Weights of a small GPT-style language model, trained from scratch on English Wikipedia: learned positions, 3699 steps.
Each number is 500 + 50 x the weight over the matrix's rms, rounded and kept within 0 to 999. Layers, rows and columns count from 0. Numbers have three digits each.

# layer 12 MLP down (transposed), 448x128, rms 0.226, rows 12-66, columns 0-127
425469404430520469528492464550470555530488499522502536475460459507457487412547426427608602471557460560521417511437435526485500569515527504528573493446488501533533473501509465526572402542517517606541560617384487547440532488500545535538485580469522426499464477453435467563458471377561446546500499532497502478555415525509406471498471429507395505520528519511499475499569500525515480514475
510541417548549547600376424469529524459429431506469515469510541489520501512509428520487417483477543538496557499487568553450452473562482620572580435515518549495486519496503494539493440499480470531517522513541565516554506447563527518528472438587500479453448421498403400526528496464497438532428574530455543527497468492535508436498465583606499603490491550424500416401423554512495387454502
473499533523531615543499459622492516495535525526503492482434505565475467517506501491481442565429535461492489587464418504533474514547579504502387500499367466469486374530527537510535393437407551416457545462420505469438584454558520555489549482481459531505517476496490614501516565522514449467584495529496559485546511552421433538488488511537556427507520411502483475510558550478486507451541
453503615371550442560495466518411436544450545452444482400440569513515442468452542457548485548523534442498526431513489444529531440549478535520486563528557540511454457550394449450511571410443513551549546502522537507504572518506407477490508518525507500590457531528541503600494497451468570505444445528498518457486474550511572514513451540451462514622491532466549425450553548554387621400449
453387496433519517506626499436470470434467562426564478517483494578568459530489426502595463524547470486550516573546438507529505470495418578430469577572495525557474518450471502497590544453493508459553561522477600546493532495421443491488492596531465494501484529435538543444492532440516524455519390472446518582486551345501421478549487492494366532487557573539466481495498574450539554520455
388386531441459578475555437546461621589443508542484470518599444593505499501502387418560559440413509503485499464560395556532438631495527522494497417541476512548485534553476593533493535479494576476481441503565484515527525474586492462516406560512472496466491545564448522578469466442634556488442502403470552515429522492470526397558461546470446456477558523535499586385549476486539447573508
563507486476521538445482447536436623550502475524506583496494463571467517469561401455393537532460426519557509568411513419475538580561428339486461515543408345523447450575569527515480533452465489536488562466438491542506562446480513504507485486504487500409461488425472546495474428613438527472476530579562620457542547463484502618488523566471505487451494408438481497585543415528645524535535
485474571619429396625483528473552492498507469509523420564554477464444611443490501520551444550483533609512459522420597452485484508524475603449469454524535448585465541443486588448547550527461434511416509518589550580482516431532541462552508457530553407477513601417568562486547435456475502498453471473591588549420408557481430528509610592529484367454561488482535557629501573487421378494492
481523468497593510517454555412507482524511510577587568501459564476574392575574542486578421496482536562463485539549506595424444555461558615533417511462504585364528619418542437462531447504495394531518457583564470475475478452493510511467444464422511474448490515560436487507483516568451535612498466445515366486514464547467604499531482433616466539489478391514470520506571517511563503518501
515448497499559506485447373368456431538553420613458501480556489457557479445423505482469464480546480574448529441477559371517500472544371534614554569603618533442542579550385380441464479503508462515397365465443491520474444465420480470416546502440583610539548594563510468525511459507467598513518543531632481428482389529469518538455407532454517546527587533528498466502602420469490479498456
573473508521520426497470435487475505479524475517510491493502547426434462472533449410497468412461445603531380477516543567444456558421459574471487445479418520500442430522534554550545535594523510609400483526523505436482456484485500522526508514454499440459414511517455501622545415536491461527542521566516459437502412500465511437500455500525547557535460525518490520455541524579596521586574
474563522499572544561508459516497398435531560447339511521546592443522517380554595445499549564441477423447565502527534490550465481417514511503409512476469503520477446417485526471420548581475513444454527492482445476545503536565479471497487631470516555475392451509447547575474525619426488387438460605546478570459552410450503506553516616468549522428514466475499542479464511487495588397543
537557491486495475492529393488474547444455486468531536473533430482560528599517524512450571495527431552554418431535520494453457497437427549525535515558475497524484449534471563574545524590561520510477483480469431466530407515483599527481525538413528473505486507466561503549519497565505481465435555455513524562390505537487439492453450527469574491506347547500450486487514349575405473524526
490485509463433433563403512558528488531468388512481494439530481581476496488593390462466470528394541494446557544532392489556505532469576587518555479522434535517500516440609578459577481431456556467492488447454519451547468470560457457513491471430463545518531450525467488530593501493527564483437461565484452514515533548457533521530459482445506620455522455582498493518426563451467577461470
537447483452561499490534445435459609487515543524440508503540493473488481560413482501482523499536443514483530414400465580481500460427500377484454515572486578586573437627497501629424586395432447560497487419519577581494440424535498486500524549523542466524450464464468507513503394437490552532481542433456471496551556482584483499515572473505434484461507476520483513541486354430503520466528
544496468553513508508501424550568484412501504380516495468457506491509479486542509530527485440488596508490561476558474500487527434481501583526441540490435442535507522570545467630456523543524516535456535514584521513514411495523463562474437519423503457490522469464539571495403469504551459452545504493431454525470499408430566564530508553521471549579493527564465506553496480380556468454464
409432553393540430520533580504468488518454493533497569538522529512440529570522572471503538516535444485412451472464487485499550520493452357417488526538581411446493349540449486464565501478448477582528563511458524505422501451520530463574483489585471454481565550453538565554516531483475504472430454534545499485454485554515450522417511453473545505608510407428512564486595543539441530443568
576399563524440491519444533467589559545468454462467619515524544475586521552487508496414525549574439461480586527541461552591439470464537532482516483600520497495461480463413489521473465554452513425571475489525508569505494534482426526416496459527525505473528527527466487526500489567497500556503514566553515558551515455424536492513493430510475433563552561504537509520493558449556554433483
409465575532560415483491690499485505539473519440403503495522519458543406474578516514488538485443535517542514497474546495561473529449489495462538434483544554513459483601436482575476491465457535558484455500478505454557509501530468577506509631519559586462486527515592498536527456494461503561497449487428497592519551495510567544474545484522454476473510582509578510523546478530495508485512
533543584536550499583562520525447456544520472389507512425516520583621474490478431452380563478483483495366579566589495508471463531499494409516518551457457457537485463537477501497511472605475524590385600540535504526528529474596424458508485586457571503511507539408454524532458560567484524418555439456425511488527520570421648530498518557489499518492575523564480466579600532515502514456473
506343476367497589464496563555561555503436448574565486546485506467521368467528504591570521493582437467556544532516506588514489451437600500457529574413484589558517443525411468523438563541506452591498612567477503467517512516532437590387575508566508448458474515526456431418528516556525484493532460572523428538499493353501479467632435541546516513519562482616427528616455471507506571551592
470540606548523386519496474458483454429461441522497573466513489501508495437469498490488446390416525525451548481579525566515511540463497555537488525517558539456490496500481486490594502484485529589487503432446556462501580450489505502493489436502535503464460541540475451509440490375582447463470419530471520511545505452493520467436479504525463462537510582444492464481525564541448553541497
536443494458493511454496541485430587426512470507453436578462496554516469510513501461405416533551439450439433454491409502497446575463497456560411542449427525510582470436546559470489512487455546497359457548593393479575567566526498567482521464568543576469544531565557469572502489567490504526640520479499377474471524479510487500463530518498511485523514498551545509498589486444600610481515
461527424477424548440474444530414496506523428453563511414404527519498517463482527521386508630416457505511426466479563528513431468492418436485490497573480414556563453426554534485399532548495491490517459456519482695513446502542496443475486578545564445394478466440475473472546413519520517428503546565513559515459554490491488577522548530490507459473517557554430495526493520451492515425517
572521537520496537452550520535547437492525441564487464486420486504528458533592464461544608415408550493532524606451541510511612534511410467542444476472508545499500474492571534457562432536443352464475564447515529495427561495484411463547596515527387491414479503436510558475456483470529466470470589521520459498550493604503396558494520444464450584525442495494517557400593476453476498503447
607544574530408469520480559570463504595553426515483481450551557510594482512586412537443551509506454475481447477452427540525457440431480635482613543599499441618515508446437455519497500447511502498511547520524559495418507558472463540523457461568481500521506391482600477560471508551428527504468486414514559566450543483476451446473434446487470361487427433585452499551471568513526475533537
539495466610610403481533511427470495467502588570399456490496437521490441539549614475440477482514565503516541520542520503588545520473439597504473570507489463540411503586476448509433465423495491555536591502497477546520519576432486504521442512402481501574464511521379494539512527552473483482543398559494528498515492478539591442421594483516445489503462483477559425517447513533431532528380
466523459560491491534540422500495502539414443533568489545578449464525464440504423554471465479462468547548416464484518473539571524485442558471595502500509517517528504564463489553417444541570506445515441551498499468495455548453507475531483506510546474469453481527498565537504515504490434573577449466554535422482477508520494540392450558429436517597498595467520484396459524524445450525479
466524593544425580474548528493436460510485513524480591449525548507569548573528453425544477521471482540530569520512480473468557532525479518536535567520548407470516514423513537499432525477487436422410492481462477475535484483541487572588493545430465446521578468573520479517529579485479470494472480504461440532535564537501522493499514536511548474515584493523460582450454560420553548511471
464485547463597451489561541394548427462452515517474478459503621534514573487543507542520487557523501596476635563595604523521487501550503526438439526414563526471438535536388471476625603455428446549502477363571508513542569514584547501549585393445534597535471423469532459507541519454471454490449462466459505624496478571523492553464535404512452486526556418420492494442600470458489518473507
465527445584512598452462542541470411488514524548525447467480512502561456490524511480483399571464505483451481456492541526528485530477485482473588518450517456487549458429483531573419477444477517508495512514467549530503506503490427620540451469531443452478530463502458464606578486540459421539483500522465482448547519460510478517476598421544342470429390436536472554517480503461402631502465
433522494502453497466487394494646521487522487512500563467553583546574455482518473510471402482452512462589470523462565526484532583544463546512495477433512521481462405569607645603593412468503551423472576381479437405538401536481433545466546497661470534452413485488401458605439528403488373525387592480475556558533497552505452412465466455540453559537413475480522451487554507523511584525397
552461550569537551404497545425382595512479525563582620506531496501570479493451523538434545493526565514465488561537536564457546484563555487507576539478435462561548548583492459577443593498567425496459663493537560492527467528458565497521527436497493593497520449574455458468459524475583453457542575521481525472508551446500537546425514487440579513592570501445478570452512458477505488591456
431489528337502500548400421533542576404411425508415427496507566499545548433593524477475454514469440499499613493588454566475406472436474463543454386503520607563548490484502527460449496462433538574517467563441477546513610548462524436507480536420535523536519495535560459481479499465526577464532474506572519552447483543564560539476523509566462484454544592572507523502439512551484480625525
493469486541442521472430552385546472514449483478514533478450451529598553529545462425413509488476435529496441488543550415431519442449474471487510462556484517557470508499522539426413575477545482574476475539520596445555567488481452574409463475462518550491463518511448375553482472520515366509547533488530588504513514552504563630567498570442485466563533579553495572545421462459545485523538
529537582520516457534497556464468488433470445496526521526496445501503544567476525476442503537413516558484513488460520445541501511440496492534454465479508470491442411557432554498444499542585486548531418430518443478441406513478451572537501536460486475506502394567407537500515440516515459466580548474451447466505445574474546505423450507527454434517505509509463460523497596517546541460540
465492520437423471456501420512484469546462485493472503529569502512483539470517504450501524467565493513513517546489498542460566530458461394516525556476496485491497429428545537510459573507496458497475531563537487514529584527505496456504425459481578503526485508420535541604459593475513566507474554573559474460459503491500592409483464522486493582539460540443489533542470489522457481537492
474456523511591482483422462488557457572419519511609555500468542545488503463492496495558422547554490534573520490630552485461526461499475485618409502504495506503555557471556448609441492495504592446615412525470486570516497478474529504496446444486477539554498446563370504551428526474525474468421561472487573537454499408525511521500515538490542522437507517459479492517544501566537523462524
426455373477521578461571372574563554518558453574474379466510509439577551423483542522517618395498462445674648554566564471563629493562439649387527506430469434461575499404523525540488494478388530495512534518472605455548573505458451486582549623590603406535536514596455484512548483445511596507459553447417535535538424384374436555490434465537404442406512475465536376457513401582476489486517
508531534495459463409499574421505515486381565427459529501489508524591425490575454565595478444573522501422523398663435483537552423507446553512432474492507468535468450431514501527561541543595507427459545601538513454489516552476542523440595374551477533526590509534517540547433507579475576549473549506482480484563550396523505454493465517518458533574542447407493545557478495531547511390574
452476571535462525468463397506532508486551398493435460489532469523494499497606465538521473511458503563466461452555401556514496503414527485532490436556525573470511540434578509382523545405533537578430412569629483537540629540494469541468456471466478607529539523452465595528557514526521540530442560451481526478487497539492429473528424532453500487434511545475400499480587504488486459459549
476468486551486440512494523542587535448587443517510566563571453500476517463458474558499606553496551544492447525508411367578534367523485588532523567437487513370496512493524486477552530460514462506549555522473520533538460569530391512544457517466420446450460529571556574487493430600414440511539533429459421496482597451395509439540526413552549442470535522457402508424484517480536465392545
516483438533539523499478563412436499542515408493466530498563505522589477544484489491528499441548465507515533435375574471493423443484480463423500523570512580562416507631557515557421510558436619504535436498506489510436577518521558426524445506453524508487549564497600485553510541413535620435454468458450573511460542465421515544538592537553519411492496611512488525480544466556538435419483
572569498473407507385468532538434538532432574434528470543473553560481525487496404522450482478537445497485459478661475469548499501522473395500459478461401606488509468561500481440566502505574537573530442537419455480478514497565396518490538413549528562525501494528448511564488508446475500451521507477586450520426474487500436590507513514542462450548499554415483577520485536560488459487492
522597540498551494471479487488515491396466596474558558585474544472547560545452456448563440460521503465470445480424462549534492512468503491519616479481514631483586468509495539560433432577431503501598471484454497517458430513442429674519580477503487594555611510434512503510493479501493604478589496455398567518472513499439568458545448515438437375593494474525617538531440469421520467531478
617513600536452590545404492506488451531527564469473512509482569507458434576556458439506442420519454539538530433510505517480510505447513479424492438447453484433382523447573493360509499564466475604486550607543486578566552503489508490494494466617509496437523543502518537522468455498555570472414518519539499585455435573446472488626510473500450482544456479524498443491560484548419419559463
544395581512550474504532439543449573466577475434555526547510561504321562574378566507451470542448524528576518431486449475555523471469443536561473533389490580568512451447495523482579498465432467475366496517523519545520573587496654579548517582578513497522549344471467499515550481395515481548587399421465422476469460487485612358473443536492500541503578420561547513501483484518476488614491
526570447578572422475587477581508518451469506563461519548628468524514445622579558461523478426424452485508519416497474421464541495483484509577529440490425457452523515438589528542583533488461488501492375491527543496539473500474539483542575514542534536570560404485494542469354601436442490531515448449466586536456403601544517373409490404495540513482471525396496513480512448582461575573524
532415461425488491561535552506491563504435452524482511484561455365498541511549635517524538519508506454543550458573486470482449466519554474479509477458515527579537510510464437474471470552441474506497533468431454619454481411529457473494486577461510461536492555433610564480488457413510444543523439462502464561530502520654479475383527487483500451527540500467486571445441532517424423500521
483449513547509498501594458527570491536614504463507452502477489565507433502516525518478464555529457440485489542470408389577581503567477547511507638453531553424446486320504510503568435497516435483520559486413532478541522504454504494561536564569419490380466504446530513566521491531420448524561491384508441527482497529477430562552495518509500547461611426516616539395585515490517471462583
528476490443515585488500504586486491511487477479604496498403561411457492484551457512571403465531518543432579512465523402566503469429530499387497503565416512436485521506471548462461501430479451470570491482548484522471562516513481529461438605518519529505500587547548569493562443480489445532488537487486483539460519549531473475577490583509513508489496504515538440443511442492547507469448
549514517475438510476567537485451474496535499528497610509521483555580503628544446482460521488520469407571489470418525530588391564485405502486476407615522492537465413526541532499488434526433441404504439476451469517577493498487428478544543633535379541548513422497499518469477449522451544454438498491398520458384510431409527512535454514568503467508400536560536477527440513375598583490523
501475568516474436552517562551436538528449474483578555442561518486444520522567554596465490548453518418562505513463407551524560481404565459595602469566463398498585422596457493589498510524477514526524541496514451547615600494575498502494518531400567441533481552412486542503411501435441454504514525496470532534490510468483501449563576563488503563541505523533400517466484466519558416547408
446447470566425444476573381468498538558486510519444502520567439498498599463527457493444458416498458492491465550451529516385547525581527589498528569351455444495415540480559504538472469488552497528475568465441462524563507448406581449444530529511489544548481485441423561409516513557538492477554584510505552489539351459477510506518529451487518465494453565496534499454591482455545488497529
496487537613556450481494391371496461481461559462521568573477571447540558456613487479550401440532490515513497510417564551428531450480412547504413436496490561529447607522449464567523574530516457422571524657462594563505613515533512481414534513446615489486495448460536589508532459400600431459529449589471491506451452515463446606542526426447417524478483455526524515522612538443457528520618
# layer 12 MLP up, 448x128, rms 0.211, rows 13-66, columns 0-127
549454549421477527512526477459476476472489523542509464469526518488534581444467461566481497526458460557524491471573454500552497435417517525467570502505515647385499492511452526496522433399531544426580489512423474457448503513573507477490532513500560443443529526687422522529518543523455521539489494484451477454571502460444498532406410523524577475484562390570422490535557447487488493453525
501498553458526547406618490519557442487593564540436437452478473504542394602481484496528437517482514505477521531559465533513405558397525505527497560430592470469623538427539421503462571487476523408473466483574533475445467430425488490507496529475538495452551583425612487459461498525626538472482479505461550497388469493452548463542422495528564492478533526473492525492544472535491494466521
521578495524413521559564603535551588461466468471503577583481539510477549526491568592555546452472455503562499413485514532525598497465515451535479496465541496412399471428452465443427549475484533385529499465485481503455417478460521525522460464456427524481598447534531455538419536488502453453591407544480520501533531476481535528435464489452527421394521573494575447529525513421476552530505
377602569556531468532468489466566534490501516515498426422588501500459545498438535488505461527450468429569351480524481541499514499565509463563553485451538369626467516460549557447642549517458380502587522471538512498556380465448536442477474549487482509570466520552557517574422532499499553461513576546460467524459485457475504464488564514393501455482507404445422414523477548500503452538538
462590477505451510500449573516584387437520472444514609529444460473468564514548516466425545511576486406468500501515603527447522476483427526477447439588444451525671537484508585436614447572492443585449477513497548480469509566500513488562464383445475543500582435529490499578436560558488512502443609550509582471528563536382455444547473518506469460560502431481530472531458484508475419583526
500491474426560521381501477534591450530429454528443402556509447525548565533462517430498673453487525445458507479551510435486559523470513530597539423480520505504473543492486452502544567510465539518529509419446519517460496508538587564510540452499434521492437482633444561511466576511541518454496542460583473416494535513515512534464513456409569414532524444417540433476565537519463560421502
526458529477554539522409599452460473379504481542521525472504515444473562442480596527484489465505485558482504418480497534533587406529511546569454562458535504551512532505527492556583531517492519550476473523506572453395487557457510510553517480406483458485503540497516503533464497564587499412485496569524405443625516446582540601613516419538425557536501497534474441516527369482438432517481
566488576360460512495451448564471368459546553480532565512582487431410502512489524384453377490508504513495456430535548506594501488496572523438541508469444408570485465476578487508450495472479545494417525462456493548555451463491508521576440465512528433420492467536632461483573503447523445529549513589580490476529507477486481547552488451532368478450517456522534589470542533568446506545481
532525487440431564498569425416521554478461502514450531552539491512582522541559432483529540484469568563407581507464480463518484518656417534496505434562461442368443642484568466510578456496413546534437580541437411431555433495474468529488433464417437580536492545513565397579586574504505503498552457399453440437476512568548515463500520602568529555452525479479489536538487484423567482521539
491494529467476473561480497456537519526463598457520411469443438524578442540465550442465513475512471525355521566452606545532557534441475602496533485420486538467458556465495426535534427453473484462438535523381457463537471522469519451504499540469497496481473498461542469496617490526408488502449561521423458495476521491549549510496516491481459460541554548393529512511553456580518556538496
443527450429574476520567570459495448515507415381605474526466476521516518491525500509504464543406512517556450466469515552383496418629553503532428528546572568448568557553541464556534510413522406499466451518405504477480472446517450531537468502564466409515636467463408500485546499446551575546445573480542507461553439546557488471512532511559511556518505506515494421493480530484433466534413
450542590430521479518529488526514410567527520464429440552534511444456505448487512478557588450454488546529446510549412498504475589448518522427529506515490646465492514623540367462545538494558598528514525435503451492528443413515407541554460445503481492521529545506492450479426505442465531522429482593468509475490463389517460516460485466580538498499604477501586473499488465563507512559609
534419596425518582523531605504562548494475421538517432561462546582546457509479513521520469482458530550502483474418532487534506505493481496562443548523509385565517430533547477430540518503549437521458547560471498505398550551464500536564535502443463453460491444616485455555453492514547504532547551555428566428378495496496584468565518375559426465495512510424488451528470499561505541500495
564528470428474590446481482445472549520553536497532528496454457519433512502519485448509410582521471574525587514595408460461452479543553516526469429485404514525427435585511454508500457510541433423475421553514512543569501523521484555468516515512393499456527508497596452469466421483492443520499516428556585502470565524548515497507468464567488479505406490426573502497504420486478540474553
482475493450471506461529458482483471503506424564537539573588529521413565495491515488536521487492510513567518494541580549468521512497529512504529494480419395527545513467471552497502501432418457413535480399481447509434422461496494583537531468519508548519572535447498481423550496481545546539496481462524428602503569546490476450523522435510519532607520584376562508518525375466632520489480
536548489488504477523461496513534422542550565529516466496537433494498432522429516463502527516491601461638522458529584432569494498485496621460516445402433560469374522528422462546519512565526446539467444566568515456649523543497510466525540569524503442452470538482516507541418524447558528532396491482478509521444504462542489473559542570557462496432553553469423492424461505550597393472485
576516531467502525578492423477530478348525529510566460489506474427579336509542458516486610463526628494415528537489440547490493463523483470515414532511496471485490437559576459483453485513539479597516515445480491448557499456377435557400447396451461530509469488480582498463473490503525473531560539456499587388466439450557566502505466505545493506535484577489561459554524439512491429471543
381503480495505508550495653449434501458526468567446565482462467486491539556542537456552521427429515429407436436473562387514448458536477399580496457513425452487477420503497435464526489544466518565498495446433469508578476540436601514491480568525503491580537572421464413467545505585560530540496496449505566510513464448517461460499519482547555424499460479459485506575446580564596569503516
387434463439489488446419494473544498506505591594447445500541535463491441446494565513583516493557498395488473496527558616564546526524502459563551482464482578463414439496534463622563455486589564539466487441483554520456414425454380442417425480443519487503521478539436465502518344539508490490495441440630589519487556535573503439397524525415500430543531522522547481501561488421522508508500
450479515599439499521452566506616472548519468446518485497480424406546589539529464493459510511494517515505454481439507528480404526553503544470560487496531541527490428600546460558657386414456500403426449456500418498551515466438567513561430579511424455538467479563518487465449520515582399469465331469596557518461513558504453465500488444494541530527606575453490535408516460551560392644457
362388458466528520453469469562524421508499536469460431472505503559455479494541501471495540472479578467529413507531413561476518589531493528478504498545475528568593534492568488464508488512517495442471412478530494470563414513536612492471499546471458517519539489622505507480463523496462498535482530477481531540419519416507407479615449561455461452501560457466519522469422527464592616506644
500552424542464549452566489511533416533500539411533545400574502507546402471471540513493510519545504492475503471515449498551450474486543348438467557584483479449478481547522569491612550608439509510516433477484508544588538507516541468490633509457441438462474461505394451534497526430595487565401497551472469456572530425449534435496467499566521423447559475445520504573482589521444471533538
545498518532507534542449564485447434528453585534565532422486490529560483530492508598555519493584603519480523449558560524486430547489509523462557444408438517356564568565492548538459434580490423517501516561475388504533556467432585560599463474382501412425513490565501512431492444513479515546457425583447509493597578435441483481522541484416519557556453457461547541481503538527493546488521
449456577454499576394573440506575512540488541521519487547572466519422521474476451467502538425452439481485430496517485522481498554598439573525446424461488482419466463521457480614588526497516533530430553560526473461523478495397425519464587452512463555584476493533535541565495471474383564471487486490486509472498543487468494537438517594508503498425539541521452465522418449454561507507488
355464528442385552525531505476481448504562546541552442519393445471530493613499524456420473501511431500481457550568603468401501545490610533522515532516499458496574479502474537503480511500508499587368454470578524494485396524464473551448416514483579496582480466498447512476488488473503428460477524519559445545608557505499555534522496520490527524537535438519547553459483454457527480544416
527525497439396480569459594546563414598465524382480472472479446622504548419516565429601424504445446499455431442525430488455544536532544508612533531533503436510490459476585493518503447522523525482513490472510453442530474467403570463520384447581502516437585383528514462559459480494500419520496604540480480477520515544541430452514538549422482483541571498434523511457572466432468431607609
456495488436421523501444424498472572564470422476509529476481465493517532513547611470555399578580480432522479493592594468450539521405582477535473515552482581486513537552467634509617507473468431474470461473501508435532517496556460450410434470527455446549524500475472561390490590508485562538489530495487557485482503520496521555566487489485460590565471465548519470528510494581512457440495
532481373530539483550488538413463523426463454498545510392451520474509483464512570558484541534453488534563555418458499527619451562471550481613494436457533485462493466576551472499562480468472481590515552414497545495438502509498629454508535452520480573562466540507542484557557485479591557513504533493479452457499493457542558514592486434460520600476504507447513545550473529540516511577451
524549504520472523492532440489455501518479485541628459511485516387492505493509461417543473618523595533485323445418569479437540533479516479582497480510495533507483478555547422499495512495584593540542477553538512534490439413358570510454480500499490474481563428515450533490559456465450583596421579575420438467580575513490483579538492480538449563538485473514484471554543379446555483439445
522562495469510456484468498433472491471533535469485531591481517483505674562467484453629481485431583499507485454525462445496538488509500528458516508559438573514433497453422524419593523588465489530471535517483462506555514567524499389537486490501519533626462605589570571454509485507443425459528442404495473525535442456363388464504500427506526511493468462422499473537546592483475616495496
422523521591527455529554452451558427428559551396450463584535399497473610437445470560497476484556576530462556615513478481598444473524455461461472521527574541500574541489559344454533428470477464495483505573567577499425540468466515454540586533508506371535566563529530481467455584401459519482413571547484554451471532461575457455579564456547452442459510517479441449486555489486418509424455
522519397417471441425617446543449574496494497456466417515456533620608519539451482511455522528502505501496498438531523437539499462395443568534501577572478502327557431417523516462516456505584513531487487491559468505530483499487489439530537502450512575522441545510488565444533554404413592584437485430490531536498454517477482532489544597560490510382542478546406521531528517584453463485525
504475503596502533446532402440555526385548539537471512637527465500480472500506463463506525580437558513502462546549510524580495517480540539500505514571487520436439623603462621459456554492433505460492510530567518485487489512530485474434399554443453563464586469464465427520452528589584560517435570527385548465479393559504480535425441526400431506442540566536460420433474560505502496465529
448564486545484424478530481495445507427552514507452531500570540440407492550488507431553472496481482550459514540554486394573464521531487496532467510471416437406485428528521534499533518509466513509486479424450425496525513392523488458515497489582376551558514586544470544418575432411513528605563414512483485524496463495558467487518431491491552469461460470443537573438421423535467561459548
456542533444523518495556577536467460497481527457549576565407502442509497490566516503483501479489418445548576406530522504525565498528417495500518466535498557496456514500504498455523524372466461394396535496493530493533500470448456480385573455519545501494491531497545514501491418459540513534460544474579525586455594492534523510512533524476581568520525464493420475511532514498446495447422
441537486473510553434522542544557452513429549475448520539472507523524442491494515439457487494501545523491607579471461348479499490506510412547418586469548595543582453534529442452474438542473391474503526454542495423525465544504553582519537457570454548406465480543443387521524537567471516523478474537419427536513555570496482532546533447436440454549501471536455518480523556499452480594483
532472616504447539496514481505543452484498425524446453470613523513446443527596521516500519481460583490480488547429475463550439439583524528480511481421362489321531527503497558494476500564525478585498452476516530394545447499429441409550532505513589536450489526501579490437533428433499520454527410479479447505472572621502430574643513465584510533453570531508518498397521542538498407541469
453509527470472537486554479517474520499559528552474434480450470502523474498498648447463527502487444554475502549549578505535535427513525458505495444483388511412435426448475547639595512525502432439530462577456593456588465463510477449500469461524553454517443480569519425497518503415466535463444456420453538455547421511457503502518461497552585484494478427465512451549572527550483586432573
430462523575449528513570464536507531410433557548526449561470473423488554546484536540620460569457465443527518512532476414560578550595481476520465511502541485505587462454536460477463559441497502485427561488484592533511560493515585467530422507541425508559439414496443474558474452556496501522512442564480435460485423541480432472527442478536444531456533461563509407535524483473482552493465
487552385463541550456466451493453613489467548532441486521515534569515390484500489525646566458496489472519578532480554463542472466512543526539405505449519480388421556520513524539596573542445466456446549518445490468552439451427470461451527581458483548544425479479488443466477486467517508457485386507458521496580507507470533552536544442607526436531528451526600521512420551535512508606503
552485498531435482425575499558450460437455501409499524491590533593570422487485472452518502445443465515307477461438591526532474507492567502497503539514464513472521505401554584503572513529424492515471486449473519476487522450492444466499452512584466665578423511506526408458461466512531547574454496569521558537531468547519441527521501481438408537470500451524408413569597508516542591521564
455533464440428571513472503486472472506488541523487384572493492512421617424381434506478473464466441554462537419534460482486482538438598442547489439359490435512509459448524508413471502457528526503506559591557426548522561502445461463647507483513513527517464529587490530533473482569366486538499470459491527539527502473467534414548490526570578443516513515528606526505513522512514457507461
550399462446508408532530443480464464413506575569450526465487434493423403452434566463544604495510601493503465508454513403509533407541584478507460501439456531548487549521506380424484544519488579493507443509403530530468536461472512545490554549463472588596523446514655490437489557502575563498440420458449409537416463474429567562407506504468488486463505515556566519491490484460477526499518
515499581505426525518452486458509577541449533537485506496458520498554425430454527490490501592464505497506552444451416438509485519476579547593487510402567511501407475475465543406530424560604535454475464539493505473485551492458498465532543468491548507505553509517463484444450534518508525501455448582488557439552477615507464510388463576490429415457540419473423508435600471522490571402530
585600514475479549477482523525518407543500479472486574431526453551563581545504493554453518466545527472562460427528469522552512551536465545495482451533471558464483403597402434480499413494371453474477519474524560374550472603505493497474521467524528471511498465628463532526384556525555460426503492430467422441544516457458414448529517480630569478503550507550496499378504549508461475463502
532538488551436471526512555563478619491580543476515528556478494576485476573470492587473572531549478499452536427457509485515441493473481497520405504444517480504562435546460534499489437478488514460436442614391535545496391519539577587449468472578313520531491466561451448453501545431494460502501517544426538467468522535517418462490489443545515432448567441548600586544587389511619505585432
529468382513465470404422485472520556503513419544524476619407495505677585511417459400448481496584522480563449500491463535477494503459442387557458516565504543387552548533542394448453484542424437537524483477479488460444479531419514538530549513489493507463543496598425489552504541548540577589478535362572457399469389456420545506543494508504617503489584478516440468556495543426529547498504
531484529465580536435491551404524502436524443490440510612483492575519491532486450486416452585525441513478421526542547562524543583436459479502415491474494622432523363449463614558467533555542509514495560499542490437427479485441558544504524510484456547528557475491412537470477507506439530442470570460463584517422525486542480497569529504426511588535520451406417466503511531434508542447475
504540535482404516556486446524464391459493594488481467538501483473464537575477504453478479578595539461520455500553505573470502447401477490547559619552536453556476517520482497395540471463545470538552436510552490538530516567391495533514561535487530427482538603493396508487462444598536521533527501423515622447548526490546482461461539568434439488538447550456546526509484406517495505439489
506457530483433479617522530461521469545494333506414474568589540490525510481576556505457508498510538559485539474528489480376467528452492518545462533453494534566477583506559422508460440592563516586503418458480557579511442465577510453468520480498497531516582480465494430503482512550478450450452466558468512540547499573530548491522509410499410537581497483444533486532524628457436497497524
511414479564532543484469516456492423420478544543530497399464533429595409540452429559444548470557535525427501559442594613491489444464546542469447611395645420481467559524457518441590448481476527469470492484530557446473521488511454504545564474491504504471575501448578424436475488462489427515452453475514555521564585518553511520484440584513571420499536519415582457562549438478497506537408
510493576481413511497540508530458475510548446509460476515495554518528443507490559460548645509585525534535454508426521461549538472523516427486598536529456519424469448514574398540493430497543541501433484460477515433585503514524463523499473533575498497571485520505548475459426516547491557468536532565498515514385477505530542530499470435482503485525510514438603419502440459465440465457521
482598479556525573526460522527531475488518480479411408543514373463539408539373521519549486540434466528545565485543451464527446512500554520511459404414531472526613449431473485471470389472467539529593486595511526517398535472484611483567456563467520427463387528559491540447495481460533528616501541495430535501564526553488535484557544444460533486473518506489483488487504517466524529508523
563487537498536541577556452425477625408442545516498563481456562477469518508473487461579462520447512496451456517484508523462499503473435536523458407504458553444480521471601474455491418528589528477446515500476523450435478492455535506472518564408436580490520521591490596501556453526444468500525445568481513537400519564535440491441487493534523547537493499457556501429555497439482481410483